config = dict(
    hidden_size=448,
    vocab_size=8192,
    norm_eps=1e-05,
    rope_theta=10000.0,
    init_std_qkv=0.0262,
    optimizer='soap_variant',
    decay_fraction=1.0,
    batch_tokens=262144,
    max_seq_len=1024,
)
Each number is 500 + 50 x the weight over its row's rms, rounded and kept within 0 to 999. Layers, rows and columns count from 0. Numbers have three digits each. The size before them is the row's rms in percent of the matrix's.

# up: layer 9 MLP up, 1792x448, rms 0.113, rows 1191-1257, columns 192-255
# down: layer 9 MLP down (transposed), 1792x448, rms 0.104, rows 1191-1257, columns 192-255
# gate: layer 9 MLP gate, 1792x448, rms 0.11, rows 1192-1257, columns 192-255
up1191 109:528552461504470486491584602326611546466518540530514464512507485503490506538485626418542486468435487501440453576522464527566504498558532462329527482462480519444499482485507439458552504484540504
down1191 105:470416435464538477517459496481512443539472493474441540492564511462463431446352481520561513514413499541408463440441570468496523503441521436518503531535527434547518503539550471486447556467511582
gate1192 097:424519558476515611480453493496566482497527451420466510441527520423503520456567452491530477460606452501462576486515504436507540542492507408570443523505525495523559476515400532432555524526425520
up1192 094:510531553523507467440504454539435568482469448415532521605544541513469527504597510478481514450538445478535521419492459532582446546487573521432482487591442526530503506525543420512375470466508457
down1192 093:599341470407554583516560554598586537560533525534362610479518485574535539511502512484565540552514516503502561494480543453521490384434536569625439516392495512450499516475467471491546522477441470
gate1193 102:450477466486508460504608524418565455491468524418533505469599489489482546443514526509515551612525613506524508492526487484505590437374485498507527544575616502452374508499535461427489490442470520
up1193 099:561556445531553531506473477357439498512479553497488487488531492527474406512460412475545456505477484551610499538499441446433519521560581510462499580555475566452470511469555534530463348492561478
down1193 098:589546497578451403485562518522522569532489514554496496575521430504409499510451538501482540443450477416499410557483522567520423522495627475489529510497417569518502454427539557505462497404449514
gate1194 099:481520434536538522453506479472477435515473485517528376464448484506530508408594585487551583472517629641524469489482435387508557438488480461481544444452476473582532470507516459460516471530500551
up1194 100:491463502500557542531432555495449492442521445521413546539562558528440474537562478578430455471540589475501452560492448553490532537526630482452446514511529549447546499525469526525508502539471426
down1194 103:496432399476399453576462524474514564513533607506578494479555426445426534426493487503608465467409431497498528494516521514546483489567485513575512484492559482558413563446456409602612501514550492
gate1195 102:570405568501551585498462443501530568528489549467448461571524483553423585475473542524400471572526485386477369550516517493644511446481467503506493440460586434535552544480481493489540491498556504
up1195 101:531392516446449507504581481424460409471464474429450499494509482520564469461589471528444476527502639510501481462450419510532601516414510530486480535471469575374456482576508602539539561488490448
down1195 105:572475530485575438557410541449640559568398477450535465424532487502593474466518584433480471460588422446508498484447492523563432550533459477479514557478555449583459502506488448412493485549494500
gate1196 101:478445468644457517487472494501432516614477529568478405541439589534500577441445550438404490513547501409511438499479488585498522481547422458465553555465549510502547385606384488533463521492516402
up1196 101:463458442476512538465500449458433564508540520538507530514483451473499474552483534584571460475385454497484536605520491559517561500530450465429426489487554544432488501512495468579509402562388467
down1196 104:466521483503450535429522455475471448593446564506491545555479517549541479505492483578455516503536507513511490476525563519480503508530495570571565499544474456514459447467408458487489553554550488
gate1197 097:567535467545529479517581485578441590557565561444471426594522448479513473522487474543489438508451472527547491572552399404376474572400519488485441496510554490549520552505447449559373495468434547
up1197 097:530409439501524506523575477448555605552519549460511471549540486386584536505543503493513470551465435475509500541569375406431484478415497522514446512507519454470437584512509456530486493523439533
down1197 100:458572511581520507469472445503569458488516500541543427576439503549467486578499474422479472549530453488494544530464542564480431496448468600555488425526509563602503544532477539574545567522587520
gate1198 101:517542494535525496557466564528501556555431489498596486521553417542496469504489475527564507500501568502494507490558510597521554600509517447480351632547533485486546486508457498498520464485487448
up1198 100:536547412547541554504544509490432444492490577440579566454458438468553549570501430478525530522448506455504537491518589499459561438498522504486450560550570544491533503473543519484472560489478439
down1198 101:492533533563434573545416549564474531564502469466487547578498584588487496574491493498435529496551418552466509505410529487517530464465387562486473525482464452446500481436447487498617530541591495
gate1199 103:470528523508545482545465386552513486492453499524469489617555454568542495399508476588473483453481469432498411481463455500494524529484534518420660475489552437507503488517409564518538505434527421
up1199 092:515484503546477528538496542560479473392555433448620488508528541494472463535527457474506414505504465557419587407515511607513532490597475444447489532563498554454493443504577488431497458556427573
down1199 103:565417374553598510508413504484401541503491496519551493565452507527536515358436606603528508582525525472514408532482457444479505575490503508491469379506468504526477511545566545529526524564585533
gate1200 103:529500531530433496584470501510401516495492587525456568462431530452490516496411465534448472479525513464429475580529481536518514489428507590566399445413511497490465504511540471486532404518439475
up1200 105:547592638584453450462480516547474463453422464552468369486445506625607484548469489575497542510486507532474405530411455412508457557445498477456557457476553507531576479519503374515536452513547475
down1200 105:471480558387521513476541483538445509441532508479517536593491630389476457499519503456424483510403533554506537503522400618480432407536562505465538509526451469447461526471546545545507396456481511
gate1201 100:562491418477573556456550546477421474444438498455534478543494495458459467490518610474566460628446432518472476431554548450519514505471522415542504554469540523549539475558557552513502503488428481
up1201 098:507468517551535510646483525492486485470485471506445563468451566532556479488507555486647577528527588462495499519485508377577542487457486458575458530521424556540494587511411495454453561560422426
down1201 101:513498523451489484427499505535568520508501484505477446567527510540464462526553507473501372506570487469482546448442543559456528523551553534437482504513564548621578522446502524501490511501524516
gate1202 102:476532464476479496490527502453468549539509448538554508550428493565480503468500545407513468549493480491506548500429501451598510506521543477476471529482476548549593454426564527534484509507478497
up1202 094:467445399487495528567494509505452626508522475541582521585457444507586487504488507516503446573457537537548476498435451488387458512450402421473553611582543455419564492447509454414488534558524510
down1202 099:440570563513542523547529476496485451485518395547491451546507564528462514486539596555443465540487455470517472456538532552511518519444455588569521486459495481487523484502444543544451480536450474
gate1203 106:440491628496518509504462639537572489446504468426492540584464539521545495487528519512575430434535466427549377527457552483499515558506487408522643549406579422455505485613560465459433456563396505
up1203 110:521531453575461482509544441496482454452519464507490439406567545518372412520502426462435545396341470504470597463477418573511468557501495543504445501541481485530492556447528540485586515486468627
down1203 106:505373507557417498552470556502431513454490491530500558567505529460557536518508455461548448544573492458532479481440543497520534474390499433508561519475586445532475506499472553430429517484481547
gate1204 103:618526497553554527478472421437579541510517501487514484521511588499483517343554552513538534496538534449430424496510563532533500498436475481510436471487561506477448463574541497478497490413467535
up1204 107:507541478373464495446487541475543537561493556538432531479482520493516451571476521460465438435418523496555484556536428484546536432609523498444496555556465511426480508501490558554548459561528447
down1204 110:492615497471532569482490464556473485634520471542592439461520547487448523433510514494475529442501490487601495509505447550467519610519544453532484557466495487449428608460559470561454420503448555
gate1205 099:530458482571461526538434447462469481515479505413528516436520589518553394488546592440554495511489472499522571436448559499453456452614505480558540558488459389517487468529399532530458522470501483
up1205 100:480468548477495514509573505512529428460532408432493557503464477485415440465466497525524508516436460568629475511441495456574367594474490499490485404358443432529492415558485529557511520482481543
down1205 099:602525540509393496522589545525440496539436461479421451503571486466490511545550482454509410597522574395472494590533501530547507428501498507556460582548534607478462559543484527521504438546541557
gate1206 100:414482564421461494573458505447397469508440511491641470479383551383550441570512592460502486498584518430548481510397479445618461520407375484481559543467523469504524524581485552490493496548478490
up1206 096:476583464512519544480415514466489512489463554504517452473510451498401427534578580535490525437500494411544458534427491443491535464459503497520531519501568500498519603510528489446517512445562520
down1206 103:479505444593446535505619480575650516431505538514514493468547529516523506414567522493539476483474459509485484510540459496440498437546500517548371519513521471458507512534425528560456516551482508
gate1207 104:430453473467542483561556504568593504375488556574532543445505604549394558425464499627538540436580473462535481512504416504490512527449535418525563503473544452433484497582404466583472549479394589
up1207 110:530440514487449557484500467501416419478511485522542421489518515519361539509456422413509512459491545444503382511571525415458509498493472519567399500460540471528454387370451546600453459527551446
down1207 105:574481466560545489634493510364489460447527451444424503500431477534517523451553616445418563479499509513514499470545572528543468420500501568498488523579498580490527469426492423401412527436506444
gate1208 102:497478610427422602494543519402455543524414500500484563465488439471527435521530502560551524479505493559573540597479493437574430577509545488519476440525456481512430488512454567501561501506635423
up1208 098:466503588495557489448538569533425498525543499549428566532473480470509554455583432494491513436415523554502510480441490529501457443584534448454506494455519559417548550588506537581474516456566532
down1208 100:486578556514442550461465528489543509492514584531514531517554446498487412417526546513579481518525504494515439411553582542485465498513423467484440375543476409532520484495509445426406435454445457
gate1209 100:486525549519474480490430514595507529470526527490564476493558417529553468534513464474518487460487507567469504537489544545510590456510470547610534562548563456525456571486488528446554498436393486
up1209 095:484531503501540602421520522481507473429411519436397512550446489529520495495570553484531569553508442559509485451395586460589497480457521545518425492483476507422544452537431579579494533487561457
down1209 096:566520553450405529530495458486567503490607478460514504472476462578537566546427521490433476545453526537463515517547419534527435468488531588508533532529574447508372436510554472470534512516581528
gate1210 101:470572481463535539554398526442450499605567612430476437526493405529485506436512545443414407445467493463500507533584535548467523438554460554504549408556459552439357565530507445536556514461476599
up1210 102:431515547453543444473438495496602531540464425512484593461499622465421470555422420511509545468479457566497461555548461534520509492552511483504467473449579463420448571490566452472519412602547469
down1210 104:500496448500406588539516458416479491519535550459520414488491516546531511427512537644532544563591463484541553548503433394481514521490411545483574623480451504468525480458460543461517517510491411
gate1211 104:512411464506497491515471454426552516555504488520397544472432536353529396528494490401491521553483536489490444533434461530476443533491480565497512550419375537528442528505449542566508533517478380
up1211 102:589567610475518513456505490380470588485533518476457504496444563573485460436576426460477474565474424542418585443531490527455605471540521522515476490508372485569473543511480595469527544472441498
down1211 102:504508594547474434537527582496566476434431500550578514510500462456533518486611585472509538396492493428474510680473518590475464482440491492465516499431499504446521459557499543430493534511505457
gate1212 096:562572558496477525513567489427551510505495525490572473521543504513598477486519612520488405519591523532575621443450505568510440590473448498460518482523558460536554486459431499451544392467528485
up1212 105:477541479436407424597516541545498404492575484511470470535531466517410514479532425504452507524494475576385461554572520388385465513551535485471481511384534431511558501512536524543527467495490525
down1212 101:566397479525630542455496504460475451447463491492504451543466510499462554406554481474463482483514433468473528478462506434491486605601564567521477527551430531554455531529578411423471518523460481
gate1213 105:513580517490487466462495419547488565482514543452470543423478420414533478501518489592515460420572418450493563562402427545534517453507534469554483509590436408489523475500514541472533568472557375
up1213 106:478598545536502492506464535485572445564559520460550544448491455497569499473463504481481454564512504477487521514566459494429450520476522453449538498389486521513507423575409563514488531462459584
down1213 104:512429448472487472457520489449534577490465472473457554501548634547566474463491472520523567484475486481564504542489513426541469501530376565561462492620478486636549494464482533540430533455557523
gate1214 101:549514522582475531588509451493505496574572435426421551541532415441469523553526513586515410555432473488570525444498507474487447511578487510473504444528443497564446484531390509436457563569493559
up1214 102:470477569487447526496463547437476508446509426555487469430562512523516605474448562441573507528483519547506556523536529549587471575551504524472535523466544475505581465394493461511513423458573501
down1214 102:399481519427458501453546445598429566442392521463534517512509559493568502492579455503482496475485437567510500491514454485501511525438355604487515446550590579434522500552471511471501537372445445
gate1215 103:499588519440391554526525532524457501520394532550500541472487513528543473521496491393528551444590568573528483553568493488573443457497504436455529442476479497566525493593529567551539595467514551
up1215 103:597573499457485431513523564416446559543470470488467421584508472467458438528489536443551499449428507556492439434383604553467449528390486476475541575454380490516563505541516443505445482590506479
down1215 099:484393521414479471541436544476544532507480478496515550515462490509490536490398408446427490509465521535505469467586441539501448462459464474416549521461480465478504568399463583571556461492548541
gate1216 105:499495416530509474520465519520547528610378519532546500501528556507405537425488560557464548456491522519435481535494542483467489518503396522543414518481473527469510538585512543566492412549514513
up1216 108:517412486550508421431596474522605500514448515531551456422524378538609512526525563490467438481449432474381568427483452478579554479498536429486556530498431463450641528456569526418497551445499528
down1216 109:461555513509517605475431506511512567579488395540409472582576472501469541489602296535589516545457530531476480536589537529428557557562491517506411576487498599490491620463493447539521571477515519
gate1217 102:551560492543513464468447618522523464499495525524393572436580487577479536550508532518587610457457570492526457436553482431485477547456465480476479547488481562534474475498477490408557471532501462
up1217 101:446386517472516509541485533470406544550576516476515491477538473568528513575470546495576366442487434490454460524456438524495400423524405426584457440479437527439494459471408505505522502527516504
down1217 105:525567464432499543547549460435494505511519568515395562584506546473431484567537485474502587470432474467480496527496496459434541569445565442493488591503519483441540484466528545471417509498546593
gate1218 102:495510516477615499430539527561524466577571543543452534464496459519517510463531457501481509486446524496463535520563434400477468495488597604586495464461500544565411419507465479484507510483440561
up1218 095:530483458542445491533412563553507493521569470540411594479584553430397573507475481516492466526485490515500516512499471511473385491472490549448547515497593587475423489436506419494497525509476423
down1218 099:525584461539440476518621574470500507505545573551539486506416459524544536560537493568504518471518477438403527588501447525585496457595468533455518513462450448410552511465510501461473500470459472
gate1219 096:485531572517534512533520467514483501521371514572450473439474400534543555460583549549533486547545422547571479562573490567468465497564533524520594432426547589487532396512480478491489492527504471
up1219 096:539418446468497497420461528482541430492435520584423449504430537446466508492495460515498361482548521406540453433516534507528532399412547445545569451440449460462500470503416514401487545563455495
down1219 097:553543517540434514517506486554545516587488460551531421493482494453376464565477581446481568470503525575545467572501455649512618528481481511436519525522445544592587498471510464531469433539448522
gate1220 102:488481458451533513593539567423465493546439573494479500395538492527552554390501453550562504487462506540463511526429491472521472440471528508534425438462568516521468555463435547485492487426584407
up1220 100:513550457508475536501478439525477462491524508489555521525534498534503520521498439509438435439484495446487418567486452439567405498480484604444537482495505565489388488344597522500496490442558526
down1220 103:467509512483449468443515586455493478534499435463473535539490441520546553506527497526589479463504489503490480477484468404445425452544499456454528451524544550492531502510431410519549533586559520
gate1221 104:483525518500420526585430464499508570453483492562513451518451499454465548533468540476492405417530552541537415470592467612466435465478478509544571495607489448480604444527486602539406449502554554
up1221 109:524456543512520496388525545452522533495498555464528471466506569546511499473459475554496583558526459441600486423496468427518460548513484446499403555340553553513463489425422496446526548539394443
down1221 103:460499499542444483579548533496540548371572531522526575497479558474493525494524542478561455519439529524513543560461426556549492474460468429543430495492498440551627548453393551501484454482527432
gate1222 096:565518497433478576503552518595459528677520508468403489438466461481528494534497480360491505525485507555508462522531478433535450550495540577463484530454507477461469496580551467475564542552576551
up1222 094:555437470631478580481555483491526487522519499461493521582360510491541555531434466411397465430472612521495528514577467545473433519482514449444474546479510463470554569473506537465601553487462559
down1222 088:454529526479528487433462493527489515483495431382409509492552481523400528536485543493504517537530432493515424541527515443452525503500462544560547497581460518408450407584454541527507344560505474
gate1223 103:507501446515482475464512526527363565516503360447498497553515574510558545497479535532472616457538424573493430531460498498492398499512377525475442512469492489606558516444396511495468548529485516
up1223 102:456507486419566454485559440511506498482474425484492454460558540559515602552437471523513595507511444500543479493509527508476530448526503387382492442516488460499535584482403558467477551505481528
down1223 101:537552503521466534485521438459531594510484580486514510561446519530547538492522393560564542509527549429409550536541413551545514448424539436408496494418478453469559559509539444515488411589468543
gate1224 096:510435479467454539562552477497595499490523537410439474454455488421498525591527510559473500393576525536517505488540564377483493456540461490455599361468520504464589438425468569370573479524480510
up1224 096:534482496457571532421543492549475406552482479519508566507429416657442489537560402565490517435481463504489520494486550503482547461598521604531518525532449527499477464474509538432436494515528429
down1224 096:504524465484444447621589414511425452469438548523546492486449516371540470466480535517481454409588591591478483417478517517472467569524581427550441506473550440528491521473558566570545517512548559
gate1225 110:528523501537449387560527553471432540529493347554400489544472510617560451578558386492483518574579510518537462462488469543547490500497512459486547560447532512505552513525530464526474483478596505
up1225 119:556549591564526400515518573504457509539508421519385523476423577577600528399568393432607518533530526545576558472527463446528503508557562411463502521501459497443591495482504570579472442534606590
down1225 114:469511411452536443477473456443542542486471530498481550452584480526532458573574549454506525426551444471455553523396444642528464466560580518549460517473474569530585527522487526386541519378449518
gate1226 096:433549382487529559542570493448643478451465378554484564397533392549659513535579528554526512539462461500534553469557539438591393444554512424457514380522434494522519498518559545558461518491563462
up1226 094:462508478454483492496571522523555491572445515535519564387457446567457412550527553506483528499520479589398515473462460398476526378506453503486475489483390471471552503583544447537455516535484428
down1226 098:454505472417564475479491480531585417447495616522517500545569460375548546435407471470470542461527408561500510485503532516428442667493478566555501640526474510445555525445474547515466503538511551
gate1227 103:590478561439430548466539486476535437484535482450501519580526502573570560513507615509413498513451538526525501523538441563454557407515433542576561470589425524520468457421513499478438486540464521
up1227 100:506518456447592504377503554462550500422592446528527539452583469516503434518489541589553600467515512567595475542486489486551482480516535521434513447500595481431477499497454403493486500392474492
down1227 106:443524498486513533445431495372532534400461622451462487536531509442506510490445405472416503503470527414450375550458507432488509517515422469503515503529422466543494520517515434530562508456559537
gate1228 101:520434478533522544483569507559500541450452575488448503502478487506487571506582516463528446588388532410493501494458424409512480514504440482479398575393630582465499601500521440543449545512585565
up1228 094:473565505444479484481502486451493429558515477481556491559490500522525434442514530567463579556526505516534567485521547499497420469594498477539502552518523498607505491430426421531510617516490492
down1228 101:498464523435461438564509433557532501476494549547447346431474518627494514558380550450501458452534566477487508524476469502555431471491440486432419523448514464482619435603582526464444450501436489
gate1229 102:581529393526462511533541536592409420498549444458539535593469495492527488405488488459477566517528538573575524542563504421492419517435498566523501540488503511424440587476530452545539512552463396
up1229 101:470380540460471528498488466554451489539522631541450563496523537509534461439450418540567460509511482436521433493510396605540602479447458544510377507495561475479481470532588583463494521491569440
down1229 099:512487385493472436572597552454517525600434458476518571443607488483459504519548542525461502431523568447508440474414521526431594505476583502446457493593546531528543516573523457488421447398539407
gate1230 098:499555484513582567517484542609626504475566467481394479427444525527446513470486494527597542498533410449418554485532520551470470444630560488509527494482584420536535505442557475544539474521540478
up1230 099:510530536519383546500633561439590483517473507529526428597470549514532425455479406422531528424540488530487538518505583516537472504532441538534553381458539558551434518466478486518455515567608428
down1230 101:461541554432550481517453484509505468578471517551490533425474522480425545497488479536420472509426513441409496549532472461446570522447407461520519522531488517520554515423532593519517511490598472
gate1231 096:487510425402521436493521439491462481537493567477452516364524531538472463489534456547497519528585446400533456478498454425507393476539577497520510493501536592512538488447501512491519514501532515
up1231 093:498525457471551437530515562492583562428577485522446480480478522476544433565411468558561480418495491457516522579496536521479514489553422516505463513448490484421549498465512530498493512405542541
down1231 093:486478504493562546467525547487379387583444475481559469575592467420600581496459425494486505593498479486438542500452505559590516379463471480506510541528567485575475466549496430516511423452499520
gate1232 096:492465445436554497489458422503394521549483481504557580464447493472496498476544476483524403528489429442518466389457458478518430495568532432498447451512401507515568508498553458532551493498494530
up1232 101:513469549540533462484569551491515520460522634492497495462416498520494491490524507457463491603568555507517551439568538516479490453539486566502548486378512405498525511483540405524508511613505490
down1232 096:546580513473420481569519508452493577522487501491558470453578535563448553533481501486467478525500586444439487450570509589509506368514529466500512525517542463534476410499493539441638501555491491
gate1233 095:489502414480571557499491490556478505493430450556399484433374466467557530425467429489498482470491468487492517543586523518515419487509427549416466437474577432592487576411444493499555453527515493
up1233 099:543524537520544397512543570435471535482433479505541546534426523485492536568437524493493489425417488588497485562495500457528497488402448465455461485606476450473436520454496490428532509585479422
down1233 100:419467559393423530489442552562540549478502599427511451528510443439551520474616538450545485456480409438470485497549476495491484543463517546558544502447460503501493500533533504493529436472465448
gate1234 093:457465474489514564464453532519556491441535470503540519487449511521412610487442495523519442534448402560490554445549535509591477568519562512523499545528561430424486451567471471597513467482495487
up1234 092:568457484490557545520488475478456611515437473523528454459543544622495538516527509476621515507494524561594503554467442556522566458480466498475504451491557476507442511461515416602454479453502557
down1234 089:391404558447474484445477540529546463470503507448533473452430463454469596482395423523472451466494411552547435433471494554523573453510550432412500457517543473503492401539494470434448423487559430
gate1235 102:413508477433470635396519564552557559515571530542526546478475496610502471508475482478520423548480565536534554424468480466506560466568460524392486537515605480513558460511547417460476520500537500
up1235 098:499564435533593469543564485474521493426502513521540550459503432427546542484493519395412501468586521481485455550553510518500544458495443415472481459575472523544472443550516490474616547487605516
down1235 100:485526459502464524522424545455503501507579469539473536515571428543473513510551518466526448515536528519521514580475496513562491513505440598445482456466545543457515439516514521550498376423486427
gate1236 105:516459461540575505495500443543482437458619530512502520440521428488546527447549501576525447511436533513446507498563508617431534572500546444579506555451611519509509461555498464615475509483464582
up1236 100:489531370625503446551526488554370520581486474517514474425512493443494568521526405532427511538480476498533469583507509540527457504596448465411529485511493470452466541564435530439573569459529532
down1236 100:475554548565446492541479506421579385393533436560489515586525448487488437453433467522573512524501517554532537443514536550544517485470429424602458576469550577543601473505535458529445438504446494
gate1237 103:448598433549599452550503498523436474573427436437498525447590451543538503463535519518513439542434516413548443542478465587562620528526482561462455561543474472528466465462523453429487487517480518
up1237 103:458490523501472495481456531481552501495534533543439544608531562561562437589446442462501609509547446470467443550504464424417526515437524537485576444479651456453489537451532486461422505545604606
down1237 102:558504466545523529497514531439447568396437572467485412470491538520448516572608544496533510498487536496516449385519453495477510496578569457527469579546484532457463510526520537517502496549517466
gate1238 098:547501597491404536487573530501456472565557471518490527466592614509455475478428548451528563420484519460599489518514408515468448570561410563508451445569468463480567545519438527569516527428555436
up1238 098:522522483509490532431480458439411405462463495527546434546572385367601479561559451539506457411485509532560547452456585496436500493505481507531527463442483486465462534476479454484521542478500545
down1238 097:527486421402593508499440392433513499462502560468476512485492446637506473503543514414505578493523479536512481514484566479564477426486453542521467533588438516530540457475466556538475551516490488
gate1239 098:535444485515575513489504467576474450545435583483514487547537524501532507528472477528493439459481418434415498578511463544476413546455355435524567514471508481460478490486517516540521483537510462
up1239 096:481497463446434485509588515552445401464493464475564594518522487507532572620527484442536490525431536464569558609529544434563503493554511558491447489420461526487529626458556537428497562520585519
down1239 099:481502482402565450504531484539506562549466496450437566536512450526611510532450496497436474543414533517480485482501605474491480456475560537480524516614511556485506495490453479558525550570508632
gate1240 096:396521440541538522487473434586507470476508483519444396460552389502582453510359485503500566559544605437547483490519490504566509505526437504553531562502437553538452428526474519493591465541494445
up1240 089:479463601411418495478508529497582506433522586514465471435502461542449501490555535385502505457555465511480493417543506443501465539371506446533554482482515516532549490519441503562420485521548531
down1240 095:426435459538504474515561632496405519484445452470478546599507556467526528509523463570561469405521548483505461445520484521498544471545552491472455535470516486541558458451474558405555563470502489
gate1241 097:456486587595429516474563551488510511512583537597409559456372438473564449567613491503502524524488529519484456514528454457504479457443528501516451504554563497507502494589522465422552513506417500
up1241 099:499527447490525505445641398463373492486547477588382488586531460519429506555449545434487483511528512475527486497571505554491581441597533502520478471472448543509429531556584521494442515452496468
down1241 100:423478493583485525480430481508542536502458505495442569470493532568527412548466399536482579547493515483595536506461511519410499408533566470545458475566545505461529461490512497497390505523476392
gate1242 101:421521503562511648539566466525513450486443484414461416505371535416434495500586599524532487471512547491461531515524431529519590500534505508450542542630537531445443465444544537481587562508448394
up1242 103:478497491511526533521459505411463529544502452446535511531515454574443486555565463450494525510415549540502519581555579468560434552489508517589480485469465533534546444527485445542473543512550454
down1242 102:523533465440534493452510498528521512409404553538548476464347577547566554515560520569543495519475492482531570517539458583540467495503569462467477436488500585606511429464511593487513487560499503
gate1243 103:605419482495467471518571538515538595523478456367486460445475439616448445522528511514531625504473540457480504544443476633463560528526511578525539451469467543506487494471502578557466470550518509
up1243 105:566619522470515521564407538464517458540567489546436519504574433416465441581479529464531399513503501460500350590445428535515507468533485464397520447446422509523442498500628524511440503542554528
down1243 104:510462406532526550533573517424415560399473426468546555503536512434521479502547549516528592342518499583441520376484460530447562533606503494475513557512513485510521502555527454587524547504524481
gate1244 093:489517548612432502442541389604488575533629497558479443525483531451485541483518454477472496570475477520467481524540487649462532485498439451456489430496560414508555470452504436490511440460591513
up1244 106:484512600648453502478581461582538642489540572558431454530437525413537450439557499524474523589499426529503434623555487542477545494406406443541519438416511476476510456454464448497479504484500564
down1244 097:483501425509525556423410385506506490402607551527492534518484437439442478541538558545521559507534527405508369476528465449490470455509560403476574426533527518555559500506505445514498541450534351
gate1245 104:482492528505572495537524505570526486513552455541509529579441507596513525489441607486502497515471446507495502407566441567485362512639505599585458502471510570458510479544486513536593561491570497
up1245 111:493480466533434423467505537516510516515451546522489615443413525493490445463584510560474563463455653483488476514447667577582528446499495498487532467543531475616518519441601532475551481544511412
down1245 110:433427509539519514592506509616438468497482498574440512515543538535538470522532535655522561549496411414457475444466465522592550492509422520530527571467601593591547425544515471500469423567529513
gate1246 097:513550527594487428540515512468559505421467561382507432554506513404467598554453417508461429476435579501604554532556522499562439475435455480628505493461592493440494526580485550504533572526571563
up1246 094:579490454514374472438456556505583437509440517478455485507454509503525469546538460520473418516655548465493525495514591542526462494473507490552468369509578510490575468463482603467546461372589474
down1246 094:544472471436487589537624510527588503530401536534493523502492545493491530485463590486521600541514584560545532486475616544478456467458529546481565482443550570552379527548555490539472506473478498
gate1247 101:448516581545474518457628509498546565529513490579495529482461505600484446458555543406558518603548541535501512532522578491435558556494452528528551443518461473510553591561481542497505590525456464
up1247 103:503491463430477469590476527505491523490544515428436520593495463499584547612535492477474493447471429453491466409440454474470457398518486506469460423512518527543501421455529496418508450484493512
down1247 101:501474493472442534486517482508438483462480467567443389487600540528543545486458438531545539424504484522490468415519561533504457517542524485602500506479565492541428403442399440531525431444493510
gate1248 102:598548522435352521485549579514485567521445478480527516478473438495452445483435443477448479435477415531543574498592466544557519510551494490459518464453532500486482525447477485469483553569485552
up1248 099:497565497429482503477515504578507532542467440489467400502566469383468458561465392568511522393476530565501531510482510470468530419516522522506530503441431655491546526486583592585548365566437521
down1248 094:486503500413522579428497577492568487500512491492517492558415532490487409472449432426505470573493516494603562503507469516470511558421490565570464567442476515566547494475581439440470520488558492
gate1249 107:560528493459478542532481488589498452599466484471507537615493453464479535498547554492507462499551551493472408452504527463506535499486384486446492494496502588507540572577492543413481544545503580
up1249 107:516558485397457525558493531431553452538522569480438570526501489509557497502526532472469489608505534511479581538554456510422548494479511513572521538498561592494440476455489520438469572462495506
down1249 089:531455517439367537514517496474533519629471518510519491549613451431474523460609480470492464523585576480452527511506465478401514505513449476497444485514482517480449625521494471479466522547489523
gate1250 099:468521460520442527523502586423544531481454499535407503558475509487433472490488468467526522587493583532472510532474483507507517540475520519434508496464491456454536482580460589553482505439440513
up1250 099:451556504494496435500493500417465495474444524446604501609512473474541436481477578473494444456594548392493502485504481497482490497574479446545498459542511553593506483522483557534479482536428478
down1250 100:483593570482481375527469481548489456585532477486536485566454544476479378489510489489517508509518495485392504491392534525482574504514414458517538563472499481461523489515556455531448550543434538
gate1251 095:537487534370509518491452470491391416513448491397368485475461580487458539488529482601486598506474473554535474409481513582476499546500449492508579557531475577534501469479532477629471513572446527
up1251 090:485457569522480566500447497547520638438478415523400509472502550469457576573512452497503470468389442562506534487430440453466476468336566500569504536559532483507541519471547527443507578520537454
down1251 096:420570519577514443492580462460483578535448383515512488545550450507492384440537494526539518485450505488493484435492545406478487568605545554427508391547456467607517495511434530537504528468455538
gate1252 093:493512523503607556587572564520561530427451512521491517546506528561486537464494415494479553473524478512528416590549506420557470510488505492525470552484449511454503499538503447468564404506454484
up1252 097:494544554470619595590573476572549544422482477545428488602447477538480428504539476471481498486545481542520424585530468444540445491435505465511440547451419459532461509519471515449550445520457507
down1252 097:497451413466536525451474493497561497442449577535546542527504508378507426483513442579479478516553469510451539540510466486556525453475557389376446499508484583519397516509489512510462512432552485
gate1253 102:438524450473447472415521541477374507561589506360407643444542485552474494523517509497496560488482461505602561465549560436541479555432573548485613464532517431458517583556612451459492494574595535
up1253 098:476520467450556550478538595508508454463468578605427447493457498519563534504565386631508436452511543561477498424579531540562422522527459499491548573509574541523400414556559578499546551369482489
down1253 098:485436529478482520513473466424525498539530497473448511442421600485586461465531469449531465529492438467512545502521556488475484357435459512505489487476515540518373558525525585621526521513485509
gate1254 097:470493417510530490592535564501444528489525531500435488471399505594514467369474578489433565571477523563453473551493440383501466573480566464486504544460524552495422543493505500427463639444505471
up1254 096:539525550443458476481523429580485417401597464512595463448539536395427412498519493372445450502553521439577431434484492566467528377453536550520500463568507473614504407500448493475519593435563472
down1254 099:407471496484493542453520590558454598523504511516532440511469516462419536520483461468596607565478546543449501575551471521560462498524483567375521530496518521481534543448555384583548500509458413
gate1255 093:522493450428492402541462453559500530533508442474551578503433594513510490465462544514455385593465491527553514490517467505566476496547516565444643534537568515479478462524458413469466480490528565
up1255 095:486522503494450454510546508493577633525505486525502517478455488495495421526543520428475505434485456497609536538559526443510515512527498476499477482477595462494496474462472461467520513607422447
down1255 097:560552486551498503479486454521484499446557537429525523519495461446421550530468501426387539490540502516464544550460555569572525527476555505442572551527481480541469491503536542550572438503521527
gate1256 097:550485516494499507506467579372507538538470530533512523396453562517527494478408468453472453541512530382545495477453510575597473559580513397502446408539528492505411606509411453537394444562538562
up1256 099:500471534481536527524554464533492446492457485490469509462473506486469542491486642466560490478425553532503480594463549474412339479592508512503487543461558532638550479528486508458520545396599507
down1256 101:602489464459450542528482411516525530437413519388527502475458488478446489459548488519495503504500401479533567512442569528474475532483512479506496453401364471532491511504471530528532533446443459
gate1257 098:588528392471590568431454543513448380507424525441515475460370426569560502488356383473419440566468528561593442500469520450473445499414513451540531488525468511431482495557523540473562530500460531
up1257 092:523586513423482473536458438459458482574472496453500447496517537451490499501530488460503555550550399422441480574460592562498470424606474437482475488494522567353509469527567538556462481502489549
down1257 102:467488513524515551601602569499540494429474524544538473572390512509552467397534473539590459568495500376552457439513481406473515533470484454536482469492512412588436444514550491539513578508489503